From a checkpoint of a small transformer trained on Wikipedia.
Training: a variant of Muon for these matrices, 7227 steps.
Each number is 128 + 24 x the weight over its row's rms, rounded and kept within 0 to 255. Layers, rows and columns count from 0. The size above them is the row's rms in percent of the matrix's.

# layer 3 MLP gate, 320x128, rms 0.226, rows 298-314, columns 0-63
size [108 106 112  80  88  91  94 101 103 116 113 103  88 108  97  99 100]
[[110 113  99 154 133 117 129 121 149 150 133 112 127 111 137 128 109 138 137 130 162 148 109 104 139  80 117  67 144 125 152 152 148 148 140 105 135 103  51 177 100 139 159 126 100 185 127 136 107 135 148 105 107 121 124 179 161 136 152 132 126 144 109 131]
 [146  95 122 104 150 116 134 156 111 128 122 192 104 139  96 153 166 190 154 147 111 117 108 114 117 180 129 127 132  93 152 140 161 141 120 115 114 157 102 160 156 129 174 120 100 135  82 111  81 136 143 153  88 110 117 112 118 157 157 126  99 123 146 124]
 [120 115 151 155 109 128  93 130 139 125 105 104 168  89 149 121 136 118 128 108 107 119 152 103 158 155 159 184 106 121 115 120 157 146 114 133 130 112 112 112  79 190 106 157 140 120 115 123  96 133 165 132 152 117 126 126 128 149 126 149 134 111 116 137]
 [112 105 134  94 135 134 110 177 143 103 134 131  73 159  93  95 148 110 130 112 109 204 135 155 129 118 143 132 114 155 152 147 100 156 102 101 148 168 138 137 132  86 121 177  66  90 153 134 120 141 130 129 135 138 148 150 158 128 161  73 155 164 134 123]
 [148  99 134 132 109 161 166  86 154  96 145 146 134 129 137  85 135 144 166  75 156 135 131 145 119 130 135 154  97 155 126 146 149 142 129 133 150 121 134 145 131 172 141 105 135 143  73  91 142 155 139  96 145  90 133 108 140 104 156 128 118 126 151 118]
 [133 114 128 144 183 106 116 104 128 116 157 167 121 116 111 158 128 139 136 134 153 145  93 110 149 142 107 146 127 104  81 118 139 118 170 164 129 110  66 134 189 115 159  84 125 182 112 114 133 139 136 105 138 116 102 178 124 109 143  86  76 162 127 140]
 [125 118 117 139 130 127 142 136 123 138 108 115 127 128 104 135  87 125 128 203 159 184 133 109 106 105 128 115 163 126 128 146 132 121 131 133 104 156 109 147  83 142 134 125 110 149  94 122  93 133 114 145 150 113 120 124 108 131 128 124 135 118 117 158]
 [ 85 173 140 145 173 133 105 100 118 144 175 139 131 117 109 125 115 144 118 124 129 103 161 161 102 101  88 138 108 115 175 150 126 136  96  93 123 158 154 137 117 129 137 149 180 147 130 149 118 158 153 141 115 139 162  95 160 134 181 104 154 131 125 151]
 [135 168 117 103 109  84 139 132 138 114 141 154 145 126 110 133 132 116 131  89 112 114 141 119 116 107 141 147 146 129 119  57 124 163 141 134 110 145 147 143  84 103 173 117  89 138 118 156 110 154 169 129 115 111 165 174 114 163 100 131 107 143 172 148]
 [123 125 147 147 153 134 129 141  99 132  90 159 117 140 132 152 155 143 148 162 130 146 122 113  85  74 158 151 134 115 122 122 157 119 117 124 105 175 107 144 157 146 101 132 155  99 108 116 191  93 154 106 142  84 134 108 108 127 129  95  87 103 113 153]
 [158  81 101 142 142 109 121 147 107 148 127 137 111 143 106 126 155 120 133  77 118 131 127 171 137 178  77 130 101 154 107  99 120 147 137 138 114 148  98 160 112 108  91 143 114 108 118 108  60 134 122 109  62 162 123 105 126 125 118 168 184 182 192  93]
 [125 134 147 169 128 102 134 168 123 132  95 124 161 112 136 147 135 130 152 112 173 159 169 116 168 138 174 122 142 152 157 122 110 161 114  90 141 150 116 111  73 120 104 155 107 142 158 131 142 151 116 140 119 139 136 105 143 123 157 139  94 136 120 148]
 [103 146 121 145  96 142 139 106 128 111 139 145 112  84 122 148 104 188 138 145 115  92 142 124 125  92 109  93 120 137 139 137  89 143 165 139 119 117 123 115 113 163 157 150 111 151 108 136 133 145 197 134  64 120 131 121 125 157 156 117 106 146 101 131]
 [131 114 123 128  82 127 168 142  79 123 127 161  99  81 146 107 125 130 130 110 151  89 131 141 119 132 137 105 121 109 144 134 150 136 146  98 132 124 131 118  97 144 100 124 136  96 129 106 154 124 173 154 192 110 109  96 126 141 143 117 143  99 165 155]
 [123 139 133 142 118  92 156 147 119  87 142 144 139  73 112 124 163  90 176 133 138 159 137 138  93 114 163 124 122 125 173 139 117  81 140 104 109 119 140 141 125 154 132 107  84 149 139  84 109 155 147 136 137 124 127 152 181 162 130 164 133  75 136 114]
 [127 103 137 156 108 105 162  97 152  88 163 128 141 117 172 166  56 109 142 135 135 137 129 178 126 156 146  99 134  93 130 121 164 118 187  99 114  95  96 151 147 104 154 119 145 108 105 162 106 101 121 125  95 143 125 140 128 126 138 113 146 147 128 153]
 [150 122 128 100 160 133 122 111 159 102 100 118  67 116 119 147  86 129 154 146 127 113 170  86 120 121 176 112 168 148 112 104 144 127 103 142 132 121 132  96 147 164 140 122 107 101 132 138 182  94  79 145 122 139 156  66 117 126 143 121 114 134 143 167]]
# layer 3 MLP up, 320x128, rms 0.225, rows 298-313, columns 0-63
size [ 99  95  96  88  96  85 104 104 109 115 105 103 104 105  97 111]
[[164 170 119 167 164 146 137 160 105 161 130  94 108 151 124 134 123 138 133 170 150 149 146  92 132 146 138 138 138 157  96 132 103  80 110 140 131 101  88  89 112 121 116 157 136 166 160 114 138 143 181 103 111 146 108 122 142 127 126 143 143 132 137 163]
 [105 107 109 132 109  97 105 121 122 106 137 139 116 137 102 128 106 185 119 180 117 134 129 103 166 142  96 132 122  95 132 111  99 131 106 102 117 118 157 133 143 164 111  91 119 146  83 119 120 153 151 133 130 143 171  96 140 146 116 104 150 117 129 135]
 [ 98 104 163 114 173 106 105 137 131 137  79 106 126 122 129  93 105  98 119 123 134 109 104 156 116 173 167 139 109 138 159 144 146 126 165 149  88 124 111 128 129 139  89 159 170 138 101 121 106 100 161 137 112 114 129 117 102  95 114 127 107 114 110  95]
 [ 93 107 121 134 105 112 107 120 136 118 122 120 112 139 130 177 164 140 136 104 179 134  83 137 167 105 125 137 107 118 158  94  89 150  89 148 143 166 138 118 107  88 120  94 115 101 182 132 102  91 128 159 169  86 142 142 102 131 130 110 124 158  99 158]
 [188 131 132 103 136 126  82 143 128 114 133 162 186 112 110 146 118 144 149 115 111 110 110 170 111 122 114 120 119 124 118 137 169 170 176 137 123 107 123 143 158 130 133 135 142 111 126  83 117 160 111 147 144 104 131 112 148 162 150 125 172 131 113 162]
 [179 161 130 119 118 139 115 135  99 130 116 108 112 142 126 136 132  93  96 129 104 101 104 121 114 112  92 137 121 111 150 140 125 130 152 201 126 121 131  93 150 108 111 166 129 131 133 173 120  82 140  94 139  92 112 153 144 106 135 155 100 149 138 184]
 [136 154 124 115 128 144 156 152 145 157  99 125 109 118 101 170 108 171  98 129 172 113 148 149 148 170 109 126 123 173  97 113 110  81 110  93 114  94 130 138 151 135 137 132 168 156  72 111 120 131 118 142 164 123 115 150  91 137 112 106  97 141 173 136]
 [147 150 130 153 121 129 106 163  89 150 116 155 126 122 118 164 111 158 115 116 153 149 135  88 160 100 121  62 120 123 130 120 139  93 123 122 143 102 125 169 131 125 102  88 117 143 118  95 111 106  94 165 138  91 141  88 118 179 145 119 127 128 114 151]
 [127 148 144 126 151 172 109 127 116 138 104 162 124  99  93 148 110 109 126 139 133 122 164 115 103 163 126 149 129 157 155 143 148 104 144  98  96  95 140  98 116  95 101 160  92 125 134  79 141 121 129 163 108 103 155 105 167 110 137 121 161 123 127 146]
 [131 126 153 149 109 117 171 110 115 172 101 112 132 128 130 114  91 156 170 119 136  64 168 109 159 110 153  93 136 147 129  75 144 108 117 162 159 119 126 111 138 116 101  91 117 123 158 132 163 140 141 115 128 119 135  85 127 138 130 127 152 144 146 148]
 [139 109 105 130 146 149 134 115 140  79 135  94 133 155  54 118 131 176 125 123  97 102 152 139 134  79 157 161 127  61 142 132 137  87 153 113 130 110 152 128 124 138 142 131 164 120 119 149 131 146 164 126 101  82 128 117 132 126  81 148 111 137 136 157]
 [ 86 144 180 126 150 107  86  59 145 110 133  92 152 142 138 122 138 122 149 145 112 124 137 155 127  97 100 178 123 151 134 130 109 127 219 133 110 104  98 139 111 151  89 132 161 119 118 145 121  89 133 128 138 101 112  72 124 130 123 149 137 152 133 109]
 [119 169 118 133 119 139 163 142 162 124 126 157 139 149 102 150 124 164 158 123 122 116 130 155 131 145 134 109 144 152 115 155 147  91 167 120 167 109 122 119 111 139 106 116 105  90 122 133 125 168 174 113 117 133 144 205 140 131 113 119  98 119 127  96]
 [115  99 159 125 128 172 109 139  93 104 128 156 111 152  92 119 131 109 126 156 158 132 122 140 126 100 135 168 120  79 109 148 124  93 117 119  41  96 129 142  85 118 101 136 152 144  77 128 110 140 140 136 105 103 155  85 137 136 117 116 102  86  89 129]
 [143 113 146 176 174 145 124 144 105 115 118 179 158 120 126 119 129 135 119  87 134 125 119 103 105 137 127 110  94 168 177 129 139 112 142 136 128  99 112 124 115 112 135 130 101 154 117 117 136 125 108 180 189 135 130 147 153 165 112 145 156 138 113 128]
 [ 98 150  78 162 122 120  76 121 136 137 115 147  85  84 128 115 128 105 117 117 119  96 143 109 103 143 126 141 140 129 124 159 149 118 135 124 128 131 113 101  83 138 118 124 118 107 170 138 109 144 111 124  92 112 161 146 151 161 168 135 157  70 118 122]]
# layer 3 MLP down (transposed), 320x128, rms 0.0888, rows 298-313, columns 0-63
size [ 96 103 105  93 102  92  96 107 106 117 110 103  89 105  95 106]
[[139 147  80 122  94 142 130 117 123 143 120 164 133 135 128  79 125 128 102 128 138 125  96 116 164 124 105 122 151  88 179 149 164 127 178  85 108 134 122 143 127 132 135  97 133 176 116  99 119 125 127 100 115 160 146 156 136 153 135 140 122 123 120  82]
 [155 117 132 113 150 125 141  90  94 138 146 146 134 132 159 114 111 131 117 164 144 150 146 141  75 136 129 155 137 152 125 121 100 115  92 146 109  47 119 152 159 117 156 119 154 183 137 149 154 100 106 147 152 130 144 141 111 163 130 124 120  93 146 120]
 [134 117 132 115 125 151 140 107 122 151 118 136 123 133 134 152  68 134 100 136 151  87 111 136 161 110 131 115 107 161 142 138 152 124 164 130 169 144 191 112  76 137 127 110  80 109 105 144 105 138 143 142 165 130 158 125 140 118 154 119 172 141  97 176]
 [167 122 108 144 104 114 159 157  84  87 117 129 101 126 123 115 133 150 117 179 119 165 138 144 135 142 124 125  96 117 130 122 158 136 137 119 129  95 166 113 133 171 129 193 172 135 133 136 164 141 160 112 100 172 112 157 121 119 107 150 135 109 146 164]
 [106 111 105 171 145  95 135 134  97 113 143 135  92 148 107 131 159  99 148 109 113  99  89 121 151 148 123 134  65 117 139 125 129 113 115 113 131 133 116 131 125 136 116 140 161 209 127 159 136 132 135 160 155  93 145 109 124 105 140 135  98 132 130  98]
 [125 162 148 162 130 124 161 121 102 122 130 143 136 183 137 158 133 122 133 147 140 138  99 148  79 132 146 149 170 125 134 130  69  97 157 114 115 129 121 122 147 105 156 140 137 145 131  75 140 152 126 134 141 161 156 139 109 110 113 135 173 125 183 126]
 [133 160 153 164 121 116 129 152 101 111 137 105  89 145 128 126 132 116 132 120 158  88 116 145 129 147 162 122 138 125 150 135  94 115  95  96 148 127 149 160 175 165 128 151 128 102 103 105 139 158 128 112 123 141 143 162 144 194 144 125 128 122 115 152]
 [134 122 163 133 104 180  97 157 152 138 142 102 141 167 137 104 115 110 150 117 126 159 119 111 146 161 145  84 142  95 110 137 137 158 105 126 162 166 132 178 186 105 126 156 144 127 124 142 120 108 154 135 123 103 154 161  96 139 110 116 146 131 123 107]
 [141 105 173 140 161 136 153 153 122 138 114 126 122 108 133 160 147 160 103 137 121  85 123 123  98 102 112 177 116 124 114 132 110 110 141 134 165 124 110 152 131 132 135 116 160 154 131 175 125  90 118 148 144 116 108 130 185 160 120 142 119 114  86 160]
 [136 143 139 121  92 131 137  98 128 126 122  90 133 126  94 128 125 113  98 157 137 153 123 113 163 142 133  77 126  60 112 102 114 183 166 154 145 106 126 118 148 153 168 117 129 158 139 106 156 141 130 117 146 119 152 118 151 114 105 107 163  90 152  61]
 [119 110 139 141 172 160 115 120 115 109 149 174  99 154 186 151 126 147 112 146 122 120 150 115 120 174 117 150 152 159 130 143 117 107 110 128 150  98 138 110  79 102  85 172 125 151 127 152  70 122 112 148 125  97 148  83 129 145 157 102 131 133 147  99]
 [127 119  84 191 136 114  76 117 105 177 111 128 128 153 130 167 160 133 120 107 133 141 136 142 114 130 185 127 161 149 149 132 104 169 173 139 139 119 115 166 112 115  98 125 143 156 136 114 164 118 157 114 151 111 147  87 168 115 116 127 110 128 138  86]
 [135 176 114 132 106 166  98 125 145  73 137  86 106 166 131 139 120 125 115 122 164 129  98 131 120 192  99  90 120 125 131 140  98 156 134 132 118 141 169 119  87 163 116 132 178 152 106 143 135 135  98 137  99 127 108 154 106 143 130  72 120 140 113 131]
 [159 135 113 160 128 124  87 114 117 134 104 152 153 106 111 158 130 163 107 154 129 113 152 108  94 109 127 115 145 153 117 116 159 151  87 157 136 111 160 102 180 117 161 158 106 155 148  73 149 134 159 138 158 145 101 164 112 109 118 137 147 149 144 126]
 [110 174 150 144 143 170  85 139 141 128 105 135 104 144 112 109 139 133  93 128 108 116 123  92 161 120 146 135  61 106 133 116 103 118  98 112 108 132  94 116 108  95 127 151  88 145 129 182 115 109  98  94 168 119 131 119 118 123  92 143 182 124  80 133]
 [104 193 151  99 159 120 130 134 137 108 124 118  89 129 122 131 162 158 177 143 114 172  99 138 146 152 139 127 127 135 122 117 107 119 189 141 134 125 137 108 119 107 110 134 157 130 140 171 123  92 155 119 132 139 127 140 129 117 172 111 123 143 125 110]]